config = dict(
    norm_place='pre',
    norm_eps=1e-05,
    parallel_block=False,
    batch_tokens=65536,
)
Each number is 500 + 25 x the weight over the matrix's rms, rounded and kept within 0 to 999. Layers, rows and columns count from 0. Numbers have three digits each.

# up: layer 6 MLP up, 3072x768, rms 0.0208, rows 2970-3038, columns 0-95
# down: layer 6 MLP down (transposed), 3072x768, rms 0.0169, rows 2970-3038, columns 0-95
up2970:460517530453510473479522446457520498485507515479507452486520482519427496523451501536495498461483534458518544555482497493468484483498497493518512496506433506468489476474521482531552515542550481510497536500464507520516528498490459488531487511533490487490536453476472482533490481483455504469
down2970:488513483511520492463517496512504493485477524528465478511463518582468482473479490508516513451425475495519515508476506474498493490500467529527530485507487577506483533488455486462508488490475444546522507525523520523472507544512517518510519507516493511496527514474523519489473493523520510521
up2971:523509533471440514474487496505487504482498522519498495536473481507497462501526513533473504539521485494534516500496494463499462467490461495530458473541475515487484429471491507485523482504508495494452476437468499455499517507478496467524475491544456471480500496511493487481469499492478442493
down2971:514549499492526525525490489514511481531533458476502460498499545534501458490517520480505541475520524480498545494486540516518486494492537448512520475487504453475500467506458500525478487513488491489539496495500488512487494519494484524520484471481520503496489518488512452479484526468483487505
up2972:541532565435499501498491471478520487513502500486460527521478501468481485465487475520464448472509504473492511485505484439508491517490519549451466501511501474541517464517462505483473498488540515518495515490506452496535487510495478554473489546492503494547540471493485540493516504467496470500
down2972:508489547468521493511460534392507550477503478455487468477498469459536521437508514505516422533559510518498466507504408497523536461453531502521514562485498484510551494509504515496484487474478509534475466513478528495529488523496471519495506553537473482471473511495547506485560514514488531521
up2973:488467484461491467514517529466464507514523503479514505480511517501523509493503509483504515516516474513468498499491504531468471513505546526481493504483507516504539541481518474501521490463519499486464467510505443520504523495493511487482470530473501533521524496500455514473539502485511504502
down2973:469522484469500477501518487524530476465521477465496477520537480510535505488486495528505457489510499469540531514497519491496499510445472443525514476485504450483494478500492466511539453476550481523473491497521487502542494466540491516486506527487533487458505477563496536478486512520508518521
up2974:511477488442476479536503504500524520523499546492510527513504468489515469480520490487487547448515493515517446516495468507505504522467526509527549513492496480477503489460433494504464501504489458485478475469493518489481557531516527520508528511514508500469496473482494506487471494507495467526
down2974:489457487512496502500533519545494521513504465480499487491517509531503471515492473507489535534505540466564554500520507527471474520488520503476442494497506487544496489527496501494497493476487502508531518510495515474504459514503463494518490489526494491476497494495488468450479492495501489514
up2975:556493531514474507473544512536468508487507504465514460516474485508514497471504496514502488493512469540493466516492511496507497473539507499511533477512504460549483462485496491487500493501504486505469509485504482496504471485485467481506504491506488484487464500456499536515523470470473465524
down2975:485500501484463488509496491517493494491501477536495479510455484495512531464489505484489481517489520465538513496505498527503508478527484472484490496471508511469526522482460505510463473491438485499529486512464500458491536485518494498497544458526468507545498538505517480465494503467518500475
up2976:477507530504504514482529488503544493525462500489486492465534476514478478516488514520478482490488526482484493470488484522513531458533484509514473484511455545463491458525500521468484537503550538439524501492477511463433509497537523491517511547539500482470492488478481506487515479473508487511
down2976:495541497540562520528494525523531467480507501522502494443460502492493530498515554500477514508545518521497561568519521489474525494468516488439474505528529490517466496524513498491455483522545506473542480468532456555472538501523553478520489525524475519505482465511510499506531527536481496509
up2977:490513467483482523562475506480515497520511531469511510441475470464534493476467492497507504526483505531495497538516526458505531504494520470529513484551504523512514490527504486509497515552543528520521506496531475510453502478479504515509502498491526483490506518474544465536468507486475496499
down2977:525512491537454511517479474506478415491509471505441491447508506516493504494491490490529529529515516488521505522494500502529530477462486454529476497493499491481473528495487565483546484488490473495497476530496469519476487497477488514505546478544495496526512566483498518484483527521515492555
up2978:450495496482471535509520524542529489497541526478489500526473549544444485471478478523505516478454534534522523512512514525471456509500517524463485500468500531510504507474478478485538496514487501518465514482485516472504492544506489537482494443485455544536500517484521467494488456500510455521
down2978:512506513538484503517477524514519523539547521561490502493513492470496493486488505527463492527505501494547508483510499496507496499507505513527497492513498485478490503517541486486520452522549479503516498542500507502531492531510540480457505465502469554504529500502497502448492487507497537495
up2979:517491531465494537545534515481460512499500508511458507504494494524519481505498518525508480529501491458463508534506529487464483511477495489527474500519501500475513519492504535529530471473538471516522504495551510496538525523498513495515518482445449513557483462490460486513480493496523485523
down2979:475502477484515502495448544514492479490471502519534559455513515503520490497492473510504502482486566460523484528508542443483513466494483496476483485509522484506515500473462487493515491489506552490523512497545503452499510510505510453425524504482488479457479468515480483527486473510454547512
up2980:466480448531465502478488510511469511476499477452481523448479478517521492547521497531470533483474503514488532474497479511477537481509513466528533511494489484544522522511470542482504508502508479479496515512506507531492490532518485521505542488511486534500469467515485513466525494462507470515
down2980:495539534561522501512521524558491456499478438523517438475505520496493456514501481478505512509516502458529534517484498507485471511470491442484454507527505522444449532532476540540508482509521495496438508499472508518495508524518465529484497461532529469550494501546517506460512517534500465483
up2981:505491469502480521485479503540505542504456519461469499491477530488505481509454456518482468515519545497492482472506524491473526523503513448491545498506483504495533532525465462520485502482459467501485510483536508509508473514536500494502481477502510483508516523508477520532517538524499426515
down2981:493493520454500452466511486536506530474486484496519515459527529445520443512427493529543441478551503479490508474521473490529486477538473495507534493525491503500491553483520493491525478483488472529476449484516521469487495494488487516509477486489484515504464492539465516496494470531532562489
up2982:473487521469500482475487489467503489514512476451503485519467462516495530491491506501532513522513469491466513473512528489483513521490494530507521455509510539501537502515494518518498485503480488534476510486505510470535521543515508536527446470512438524491494437488510481527508512518452487484
down2982:485463432526477543493465487484524477485499446490517472490477526473484442529508521480493493510497500480558490500508520476499511497504481527523535510483505504472488548515504506494524508487514494532498516521440499498498499485517480499518503489478500520477479548481502465477530543526536457497
up2983:471503477504535519491495506496488566521455529465495528492488475464494502488533498486478514506512478530520503505489494486465478489511467474523508478512506542501525506538516462511513518524466472471517538518535514470535488518512490495479512480516498518530493473496497467522501510476507524497
down2983:507481511507471461484497466485522471521495487502451489511521498493495504524501486481539483477516547530520524459538488521499501512524491505490507453496481521441514479501550485500493463503509532533477494449436489488535477519512519526517500494533464501455487477493487531480498476557468523551
up2984:531522521508508538481493518512501496476471531494513531464504515553509463494520486529496498501496485495522508525472496496457505507492484480484523493464497506544507493529510470515522514471485503481554524486489488479507501487495450496512501500494471521522495495489509521487497504493492489523
down2984:488532479502458489527476499489485483496504505505502513483509470491481522507525515497471502503490515504450488499525506485503508483479486510493498491524469461516510485522533463482552495508482506510485527500503513501504472498527520511534512488490488507475502505554481514532505477486471526486
up2985:554484477488491461506512473524529494489517535482463460548502533456501505511486473486528474468513543484513469502505510495525472482493528455539513482477477484475513513477487505473481539554490440472488495509487442474477539478545486467503502491530504542487508431515444486495508498542493453499
down2985:483517551511509491519509484478489490457481505518517530526519490508497507476501476492477489499543508529503528488518477518506484516483522565503517528553469484518492514468520492529524485486525498526530439457442474505504498522482460467525493483525515463485505437472479517476483515485509484531
up2986:445515507502491519505499520497540548523501501477471484450493494478493521509498529503527557481532504518476563470499491480478465481502482517508474504494530496494532518454537508468507473533506515516444523497471508530564490503534522523476492472460500500530519502494519492508508511476473526510
down2986:459492490502514461488507497513503485477452534466526473504509492548471528542534539483521496526509547516477528523503502489516491491515551526498508454490507511441508474494515503510482511479462464512519471518465458541505514492510522528490501518526483483521527507515497467516539494508474526549
up2987:506483456514493503517516540469484516480498499432479490477525474471537446491532454503522516484485502526521516514484500497541507524506503491488514500440533501485500538497531470488512508495529488460511491472461524504464497573496534502483525559500490508462494506500514487506471480470515489487
down2987:477520518513507469526487510491500508480550504521509460510494498492524538533464499520477475492534504481497494451494500465500527546471492504504484511481531514526485507468543501490476493478464475520492509475512506504545531461475495496471459466525457499491498515504560485528525498533489521505
up2988:513504508474475472467444479495501490489492512502476455493528511492467464446542520489485525501475485500475495481529533540482534505515537447576509510489487507464482470546520463511515500508468545463485471488528513511522511504477473529511470536495466542492544524491510521523517526496516520458
down2988:518537578483461465465477495530546484460526545519482477441477535497469490469503510505490464559512469472506462489480510529495508540478493520482507536528516550497489545494553511509473519574522519427498477545516483502495455468472490539503484497501515540509491524534528533516479565555481498506
up2989:480498530480459487534477460462505500506482505472496497458511497534484553514484539490505524499475496527519464518507537521493508478536515510528513513474512490553522493495446495512501532533470468499542538517495514521496515507528524512511495505541492475470528463528487497514473487481524474522
down2989:496503560561477527518489534507450488482455482497541508470508504532476513533535538531524507480502497484517516553467511496475497498487485482485477476478521468475506520508511531508475482508516482477457496517543460496487465542518518541511510521514572463530497445502462521501478499501488510488
up2990:492459505519542524532545495511510536491530514482480455486468499557495509536513534521517533488468451491501511476508456487453514465433485487470523493427504517510458549523470457508490503507503522432453526488488478522483503475501492497541486481550516508530512486465486492475498510507519473524
down2990:515469471500466515532500486491489531463478509515511511506516456494487523496464454533522435489451528494490503504467467525473522504500529492454507511524474448502535515513468481505447538491527510484480502512549493509498507484491481499503516524458544488499485500470437492495520505495480490491
up2991:480480479506493568498502502555541504539453550445458481457499499479506521486478487515550520496515492521487500494444517466477496480470482502478535514461467553436498517469554471509489487549539487475495449534542500493474506507519460496477477490464509523503512500483505479466520443504533461498
down2991:478471520550505518484490488516547507480490510486499505492492509490492489490478505491509503488557499496505532487484495484472446500513510496493496528505515465490513511501507455502459492501456513487512476516536460522533511487518469506488457486460522517509492487476525503491543472550455478532
up2992:524501479497509532533500499514564563483522515503468528476497475550530502478456506534546514478546478444499538488492482514472507467542523527519448477503506449467521521559503449528521520473476487488532524449473534545513460510489496555493464518536526481490491500496442461512482497492529497448
down2992:554515519549491489481487483522506536486488505467510525469524531478520524470481508521541527511487490513503537531483484536495506491497478526531484489470461518507457505525482464551520479498507502510524474496495513497482522488499480538527498469491519501531505506527473521509521499503445509516
up2993:482469556508481493435477490492461513536458525465520506516546506537509469522474513513500494486484488517538507505501437504516504542500494543505508423492495501478505501522489446520512508488533490484523521458531507474507499515469531503479509534525490478497493518520480479502525489508489516532
down2993:493488480506503521517473484494465494521548487491515450506490537451514523525524505468499510506488493513478517497476447504487490519496490503513519525473544437478470442477476500493513506489486486486480508530489494540504486500507511535495488515518524451469513529476507482504467488495491459506
up2994:479521460477491526481522507531499484515503492480505510484523535502429468508466469531511477514481502523495515514515501489489465480508515490503522488547490530467517494472515506497488537506450496504486536468560494497542536524522520485508530457509541537487514525519509446512499502469508489530
down2994:506497478490518537513499470476489473513498535475491433512505478475492466519539547496487487523531495477523455475531479465487546499488497490489477520500482490464531531483501484511507472485494468520486531483523500470489512504462492454545537486508518496502504506496569523526491537549524533481
up2995:490484503496511502484557522509489479494481492486463513515534497513494505477497557488476509476489552531495539495542519516528502512482504523507437516515525492500504477479487473537519496535493468489489512484510483514487530505481483501473438484494486492522537508463512468487467532515538512463
down2995:519525514524496494479472497571512488501492478506506473505494468497495485541524505515509501485480536535485487511554473482507491484522494471482525490473535505513464530494481502513495478484477507500450473511481518507526512486523515526522504502487437504504503459528470544495530527543475535530
up2996:567477513476488553471513532547533522510507475482486497483535493536481471496515515498491492527500495476488476539511462484499517529487516543578521489497536492502517525499528501546553513499460550485525507479505462489496492478532501474501510516471494506538467481529480518509498509473511511544
down2996:498508469482490479509476532523508487502453533498492473497496501492477484516469514500500515487498497510475433480487490475509460547527484512543484553507509445497444539531522481553510524499480526545499478513515473480523465487533489487459489532473487466504481539507500496521534536512506501498
up2997:531511514479491505552533538518530509519504524517457522523503519493450495470489484520523548430533484507552480536499464511549476520525448528494496497482500495486510485488530480504514525556501485488466505500470514513516534510473513509474531502494483489488466502511504462465508495473509437499
down2997:484535476520495454482531516490495509515530517534518491471497488473469520505500495504472466503523462467498461513496477488490473491499517509477467480467498519535510474483485539514503474483454503487440468488544500544513498479509475486464521517508512456516483494430534503485511526543547461520
up2998:486495516510525489532480469579501514533489481516509484485446497503487524507493514492472501508480477521528494529495480472477518499514499531521493512497480467539534491479538502502477492508556497512490493507470495445555531534458491503528500537482523535527478450470514466483521516484500527517
down2998:473434524498522463499472479473513527453479522505489471455524511523499438477569512466529485484459491485498469491492574495500479496529492482523516530493475484485490532490509520441503484544520507492472510519506519479464517519514520528461472500481500501490512491514484466496484451504537518504
up2999:488519507480544512497514503498439555462496476487439528514508498465490524515531519496483513498516481509492516459460481488494531537484504489478544486499497530488516514480525469561505539532493477492490493512532469509514510479432473511492486497518458507514505512515488515515488460476481492501
down2999:498504531504519490520515488506519509536491525508481503533534534482475492577473468494524501460471456500500505533514500505517550511504530519485521508481500518486465467472457471434497496513497506520517517504479527464470480503532501500488486540488541493567474476507518552488513514520547531488
up3000:556486470517472493536524450531519516473549479497431510441521476457539478455469506492471476513488492464489499548512504432465541491465507496495540545489559530478535491528508518472548494485473490502503477565581433493534537474514554501482481476502413512521467525467531523467530456458530463448
down3000:450516482461468448474457536455509495502520533465518557446444507468467501489481579518485489517469549521552460541498545497521519473505538507500486472501505506564438546517480523439467494484474458511549543535514563486462487488473527527470487447454494556521511463491438464528490457418541528493
up3001:527499470492519488497532492501503523537471474506504516522525463512509453541482506532480481503516466502476526479516506522463512529470461514495510499499492499461510506511520508519515439492498484491471505512564496482500494491507512496474464519457517500446490490511526501512531498493493488508
down3001:511528467507511515485513524476509509506487513504492542536477524486523544513452518514519488504508514505522464508536460510495502506535496526521503502500510496578495519502521479493493484481513460533480511488427528512506471533516475513474527510504455486523512481493480490500455537470507500487
up3002:462482511500491520542483514513497523488483504431516524441467494480528500464507539472507511525486525472535516477496496507483513474517525466471513483458475523505505472500505503495456457530518492536479484541536494527477554553553506509478497505508510443526486541457513537497505524495485483508
down3002:528510504516500489500501490474525558487498496501435505504476491516530519515486516498531504493491519519499487492473471509520523487531497503498504496474521504489520515499485530498525524434470468490502536481452510510506538484532502483486536492498443510495472534514485522545485424524519453503
up3003:508472466477521533488549486518494531504520487494502510519464466514485506480469460551488518491527500521475515539478492468504492526523484507507485452457517495498536475507447509527494459488500434469510488469482504482503521509531557508456514521457494529522478486481493454510463481478518509471
down3003:545499471493475509461497497512488497474503490505529541519511516527542517517477498519492500520488499493483511511530519499518531500485533527513481513525480530498491496467482468511507522480488512505509454481551519459498499531518503543518519467467513460522504475558518500516448494484542501489
up3004:505432511490520489561483509529545502495514524511497474522505514548527504500495540527536524501454490480471485569526473469508542513507521506517537503518504512502550476467507479567483451507525481503505506463497513481470488473489522526444496562485458491471519466487472489528513484494508498515
down3004:527511519504537500495502519479526490468554481491499519498538477470527512496460500479494484446504511480507516484495493538489531508461552515494513468507453537525516482492479485488511473509533559516510496494458493511532511487447467489502484440513474497455524504493564523467547508483531469489
up3005:500505525513513468485481501534495492526502468508492526477508525481522497504516523509487531467508547523493524519513492493499479552448489498539517480507520488524503512469491476512513545509500490515517522539491511544515504511514516473509489476524481482487530520473478504468494514494547481538
down3005:487474446516498509503515541510467496494488441508534510498524530468470504553518481505548496500473501494465501510498498471453464507488464490475524514483502504550492555501478474484507516478504491481529584488475478511495501529513497502506498478492502484490441492513470494518502515483498533502
up3006:462476486494528483494511526489473469482533549518512481515529495478497457480493540482533478491490496486494538508507513497519484446485540448537508525472483464523532462510516490535523467491446501458503526558511461468547494524522481500448470519527485473493469438521487425504483526511498510514
down3006:491521454452540496487489527436480434513497470523546563475513543508522522531483536494489456492459517526519484507493465458526515497533504466463493499517548509528483492556517553457472466521505478498517466464480507486500483464489431453487492512497472453484531457495442496476522499524479465498
up3007:516490518514476503535507472496491504508490470478524479464501497441510496538489492499465485522525444505532506531481488508493493454482498516529462448498525447507523471498546543456549530509532478529513559516500496544484530525519520550501504461516532489540511507519506483498440492429515488491
down3007:478484497528484513472510543500472520486487479494485530484506506493467483494515483534499461491495485524479530490491487481529524481506494479511508504496478496477497505508511498545512489496534472501471517491464492489484511544489558527536536531507492424513537522505498460492484530500517490516
up3008:499455446472488534556533470494545542484498518504491515518488482496553504447494464516501495489523445510487500496510480487477511512538488515540491526458466504502503501521509524478501502504481478491484476530469464521505460463524531558436508474534490490487475497481476485525485472552492462492
down3008:504492512486511488482503472463484519511510453508496533495524529535492504513498519497531505461536533492492467488521532490506482544531472494484503460513512508466466519494476509523532483471506503459470499490487481567458458500484509486453563503499474513540512476479593523489519484479523506520
up3009:490486517486523478502519500468489509491493516488481501506468543509520506510501476528507442524550467505474503524497490492500476462484472509503498498461504477464498523527492476533507505533514509476511477467462459510482497504566527552508490494437484484517449489510490501477534507492538492522
down3009:520477478515480533487513482504494487523459444502518507491470499505503475516509556463534515496463526491505462494526526495483496491497478461482529509521463505505426472515486475533515483507492515483474569552524498464530510459522512474475486498497532469541528507493486475489510517498502507451
up3010:463502480471511511516539530496513511475447495516502497487479472498508503492536505525483508503483556526466501477492496481483491506517547470524505523521539513473518498471535523487497476519461492493539517527485512512477528509516509471464496504493498465530527494492535498529484516474526475478
down3010:440523500477462540550552482498510504448473502516502544487500487456510517456475493498515514520448531489508509505525518443508524507526500488494516519505475516480484475507543493509497459511506486501492516505498509478503477502467483555498505532555457502537491498460472461500504465481538531477
up3011:508458470482487508532499494465553519480545501484481496458486478460539507493520497527477507516519535517530507477520463527529514489494461503556496502489471474524522514506489500445534488501525486477503489487495485472486484524498509494516511472568509532517506509488525453477463532497484526531
down3011:478540508493496543467517497492500509514484513500523497482508512507496509500503482490417470483514514498464514534490515493495493512543513513498485501523482511501497501496493536512521487491478514454452529526469499515506494526514451499494519507547481494488483543510474498479522511470527535526
up3012:504478494495454512502503480499579491509538532511489489498548478510464470508540526478505501529478502468504502516536522513527490477498475479513538485489482482453482514524492490512532510494505505462482492470505525508475501500487444486478501480478501539515479523471516495500508503492469484468
down3012:519482471515516517488516532499475496534493521484489480512514474503512514509496511519531451469535523460473503518506488502477549493494464489488549514454507526535506548508486495515463543497491450495524530485488532491478485456464491491478495500517508509538479494513479492510521513486513539511
up3013:494492510484517461544518543482506475516516498495494484522495470492514470516520518514528456469505549529576485518470488483509489530456485485467488533523471516465500466495487541462490481504498470508495465475503491497530478500492474526494460494503471546526493506462526433476510477517472529509
down3013:544492507503474519467475469454499480509489549507529489506507500468505530508486486495529469505514489488468486496537489454484498467527462514463510514502508518475429477522499496570506534474483485434508507492509519505457495478550534528542561524520487502507488514550533541573478518475518493521
up3014:480486482467495485470532537468457521481501512515475498479551472487487488536513479544486502505526504483513480562492448508506513485490459489510507499536538507504521484506508519493522465487494494479500559489495473529490500546507464534485519474492492541529464526421466501549510515443552480525
down3014:512453507497507487503490518486479493576475497480510514456513498527487491493558487542483513557477565526502430519500527524509508488498496518509550509500483535560519505477510521507497505520523526451498484533477482513496474501489506508459498494477455462497553551456510503511515502511537466497
up3015:476521452496526518526501461535504507511550499469479491492505484502516537501527533494497463524503470503557462499516519439473517506515505512471476532543443477520507481534527470549512494557475512472472512539540485502492483497486491498472502476467493534487534482506495467525517517523511504491
down3015:508461543521541519493544547538526515490529484507516475541529498508517459544521543518514555459446471518542476499533491518485473523474497513507536458474480506505487444463534507504540528498447510509531521472487484503464502468467487457499492492486518523526588472535500522475489504552472513466
up3016:532434458497523478523496519491488502486458573471499510508498499466502505480508512477515535516462536538492518523492488447512555521517513510486562484522499506490493534468540524468474502493526517502480512499511526460498515508539452537486499463516502536471489479502477474465509516484479494488
down3016:503492464491516486487499487499447506513484492496517483505484506448521510526494512474518515480524515468504503496530499503509494495515498503469491491507481512542476521493526533477480483481511496494511502472531466487492492501500517528494483507486514510498527503502517518458526478473501505487
up3017:461495495490537481465504555523492506562506549521489506510483507484477512472487497483521532536492551478480488505484511520482487511525480486502519498509495498494482449474463481483495524499530546487534505535504486461508510487515460496515510526500477539539461502527494493522509516465498501479
down3017:528494482473500492454505507464553527503528489472454540503512517493522528529496537520474505495511500504530536544455494498473501476512511499497483461515538514526470533484495496436483516461508488497518543481528529479514507519508479502486546475486480542472490470535473507493495490481499514507
up3018:535494514512450472530497512483500498522477509514475489514504536515509510467523498520514518482480511501462513519459471479525502501531505529488501504528509518495502474539489491488458488476554512520472483527515469477449474498521467495475490448471470486541531506467494475460509468461529522539
down3018:520511526518466524458501496492523482481489466486503503506488472503470508497535504473501519497482506521504476484512489513501501472485506468505488520506526484513522499487486494507473575486543487477492538507463509565506497495526501511489504482477507524472505508498517527519479511488479500523
up3019:538475480506512438462542527496502508517467487481467478492478490465498540509523505495464493496466481523506516497482458454472489516483479522527533512521458499508498527505495481466490560479498455470512543509497514554536510509492439501471520550476510506461485528497532459498488584487464468498
down3019:517518499495489499489545511523495517447492516506508550495481513520493499470543494452475489509500462488527508506517506504519495528510496479470504498485451498528473532496530465542501487480480505510492490479542524496516530508492555487513526520441515497495496516506533532489498477519496516486
up3020:493508496478486530469520452536468494488460544496492498489484478486521482483494541474466503529502497501509494494487473503472492510544464498492505460453515484520511532484495472460513516545471492499448534498468526489516516481469491489451502471557494511480541495500513467504492498492513493485
down3020:517445470513477476534507510549494515450516505553510497468492492480521508481506469479548521505530505517491464454458501505511509490493489537520480475539519513522544511509531468539507499538510522507537504472550476486511530481503517515506485497537517471489534418507509477500523543487507512538
up3021:523469536491490509466479515462489488525502487494509457494485509469487519511486492491513475526486490471514529522518485505478472459512544519527536469453499491452523513507493483521505509515541483431460482517474514523533490463534478572506494495497517503495488505466520482511466494519522486536
down3021:499490518498526472464533538479458493490489491507457524564525498467503486522472476500513487495500491496484486506471477564497498498499513433484485478483504500501496495554513476479462460490521484476524486465486498499474475464512482501482491489519499485516477504498510502507551541453456489522
up3022:517505491522481500552485476480556505493463494436501463488492506505514501487498485535523490500511512482489534512492498503481506522487495473524487475480498492481533518475523549530491549496535514542503559513551488467510554538490506546515472479513479502513524508490478510509544499504479452498
down3022:509527498551492561489517504464510515481480486527506505472538465503492510484520463509459489473475515502503506535508517456492527536498441479456535564516458490484488494471463540488516514490473524566506514475521464514504509525509519542470481504510522491504522528551453538520490476495521495509
up3023:490466465512521514540492522473522517482483522478514487448482474467495513524493535487507502470511485485525502481506477498459489527486455485535515465462501486433525529456473496493510477499516499474493513467480458534486539481476518479544484504555504514439441455478492555471463534466516510476
down3023:530561496501443497460500523492519539505541488519526521506473506518476472503526506520521499475525467476476463522477501493547503465570533530496524519496580495481510479488499520509530492463504473545516505497457543484588478487486482477520502489533440515525491512469506472487476512508496515484
up3024:477516470496517514493490494548479522503492534498481500502504471497531505517498488499481452517546468537519503499492511509496530503498515518493481506535561526504535484518520509518508487504475485506501519549498478492493500529497477493513504464491472513458490472491497521494531528463534497519
down3024:475512489491523476487521498486508505497546499502508540522509498508475481511518489474456473489516505470504496469469527508502529470520455461517465471509545494464499517495511532505478477492489507497524508478524513533504525504521437542493482495479498531512544497477489444502484504504507490574
up3025:457500495460527487517480485479485516506489490505482464487473500495471496524539488513505494488505481540501509501521500495502534506506490483526483469529467486507510500535470535499536522505467469519471478469532481496523482531504499475449485513466472471490479536512540476485533485500493503500
down3025:462495486543473505539463518532464509428475533501493477505506455505449522477520496499468503525511507526491506506514524507493512452510493537510497519501483516469528526494506518468537480509461458501498524488484519539521497497494520509531495532501466485517490489470512523469509494488435499515
up3026:472516460506509499471476482510489516544472479466489476504505499484513460487527495479496501483536518495493517515473454511495537518493479524481473486491537459484521535494513487509513472500484508495492491500509496498524471503513550480480465503499487525456498506519466514505528510472538475532
down3026:528510493519486507498516468525527558539513505566510535504449501521490508504506493484492494487498482490490520475531501501487510518472491525514470546484457485557504518484459503473472469519493470500545506504492525546553495510456510501464466470519514482517504520504459470495544455525463483497
up3027:479498447469463455524505481532543495460489519514468506514519532480469506536465505495531496539446547514524524532521509510455508515479507555516467531453546527437473483476510520548493531516536494496474522444454478493522492517487520492498528529494498467461534539483516481466508490445496460470
down3027:493460487454503454517470483478519510487529465455513538552458490475482540508484507515528520490500508524479463499485524486478474481522516540530515500447483494570504493500511522483496552477471448526499500522479505460556529512474557508502526519514471482520484504482498487445497498508494533496
up3028:509514478524485503518484487510517526508490514514464483517500461477492521461505484538492479502518507499511482493541518489510525498496501486498552501498518504497507488502517505511515520486479514496483497478459531514493474490526501484480522504475479474478506491521500516490508532484497473510
down3028:507552478487509488468494504517491491486498480462534492507537477487482531491499520504460497512519521477482460495491483493479515457488484507489519473527472473484512468512523517519492493518493493500500495517565519501495491467469504477537480479509536499506538507528527484524497496472461453504
up3029:483516518503463526524556472520477501505515492500467475513502508483449490528486478471449476491498483431489491477438529504495514527487502480499495497522482502478485498478503456534482498506518521490501496500484496527489469503483468502522504474410485529528529511526539523512466462481481503532
down3029:526502529512514490502470487497438496496466533487470495479515512489497476489549478491489493513515489439490508482496496470512496478496467486487497562497524472482513503501473483535505528502492495473521528524530472475491503485496520526501505471460490485513493491546490513520522491515487503465
up3030:527476568473506471498492491482547476472500537516520448505478483498505552459500522478528529554491489485533528510501519514486462491473493544500505452469485494506504528484495512499476468529516532477484528505486474484539444516473492515493485469513449531527494496477504456500529510526499494520
down3030:538528486496480490514528511472471493535479483524481484474509511482460518532514507512474452488477477511512476510522511509511518511484519506487556512496491506466466513498490498545534538472510550534533486513565484501478482512458539507503505494449482524517520536525516490557516500500502520538
up3031:489463503505490479476503487497496559505516562497430470502499503494471457478495469524544484494516548546499499499488482470474483485481498493531461513481454500443544533430485464476485492516512508486491502472489527494482496496520494519461476485496473523498465523506441535540474496464442506517
down3031:519505503464516466470503520544458464529501509514486514496459502481464522458505456476496479509519493508514444554496480518488466508458477505532447487509551518510518476519462520495469504581533500439490502559456488533499484485508496483507519520466506484520496504486493480489472467480546550552
up3032:568472509500499511547502472523471474507515542538470493462544509526474518456460508469501514529471465561553469502482528481480504495427444514563500466495518504485520541482505472490492514491510498498517522467517512493471502500466499440496479495501468518474477474476469520492495496518520477479
down3032:496520511462493514500460542473467499504459491503495512458485541498516568474507506497489517514540502517475489517497541510506489536488550455477529506536508465536498501472542547455499455513501493534523497506496496537510554469509473470523514461514491520474533443487531471492494467501506532528
up3033:510487505509515518519495498488515478511487462457514459470483520445515504485545437488513524531480497494529512508457494526495473508479501488531515482469513491463498544532480540507512500483481462471487485499498496504467536502511484491542492450522459508506503502492500501489527530464482499529
down3033:478517465506517485480512500553507507487503528510472496510518501547458494481476508498496510490467497478459550473502508478513497509513491510484513531537529473507501485457484470528500492524486495505512525461510499501514502478506486481462487542428499498481489481495518518501505490495491506503
up3034:516432518466464522531540460511494484529489504481479478490542466529510486486503499522486451496468494549519491523486501502534505486480518476500502499546478533536494499463536503510482527485487532510490495468462452548478488502491506525509502531462501490541508455488449492504505513468530467482
down3034:521467502495515472528493492504463451501500493511506477495496520488506494514450546554556495497509477530526510512480514531453497489489515491522512502510508461485513491471528537514495485517438529528487479505425498555507492505500459500510485504507502505495485452507546541486481513475543460474
up3035:514502514509508545482493486510474481543530526464461507493480511486483494505479473475497520456508473523518512491520486505516513479509505519495477490504493473465534506488532480485534505480562529447503513496508546489520498503471481513546472475468483473519522482529513515498494514528500504541
down3035:496548503524492509519436528532500529477493475456508518461461529504495499481479508492492496471512493512497474522461497482505516490478513500496451481503544501479512511536498528489486467493478495536513524477550527525486457488479492506522509506495478489492491512511500505499509528445493483539
up3036:508497468489455557464514489477476489473486519512492486500484492462504500491469502525467485496477461480498484526521470541530494448511517491521499498477463535500536508457504474494530518499466496485527529445500499491500474522530517471487529527498473497493513464527510468504490491507532491478
down3036:489513476506456490518481534483462520496547535520491462457482490475524536515505532452517463473497539501449490489488502531459501525552474514489513492532518531552464499501503494480470490478496515505441476496437487508537469474498519523514487512507515494485539530449499538529531538524490533524
up3037:514485472510484526523456493493494495489474523483469511467493485513501470557529480531479535523502485515488523497510524477490497506500533484521484477539479502507488474499514537504485495536511483527487497479521512502482506512511511512443503478452501500492508480496534508504500493495502451538
down3037:490456477525523497527545589530546507482483515493496464478530477484496556469476476504486575474480506528506521511487535491493505527466504489519498482499508495466504488507535463505482476513480504486477522477532442508479513476488466466483464519464507476524478508475491507486488522484503506509
up3038:499507497500466539523537511531539483512490520515464507498489469503493485508500499520480519466481451535478513526533511500518535516507519434503492481491534498521471457511472461484506473550572537452468463519506516500462492506516489555490520475470490491520513490458504500451506497488488446553
down3038:473449492496466512533512524516474470488506528491481501495495520496531463524496511496504507508457498475501472484455505489558520539500499506471533492460492537542529475533494485508518521513492517512536559489480514494519489481513530503483488464494471513477480559503483476443538450495500501501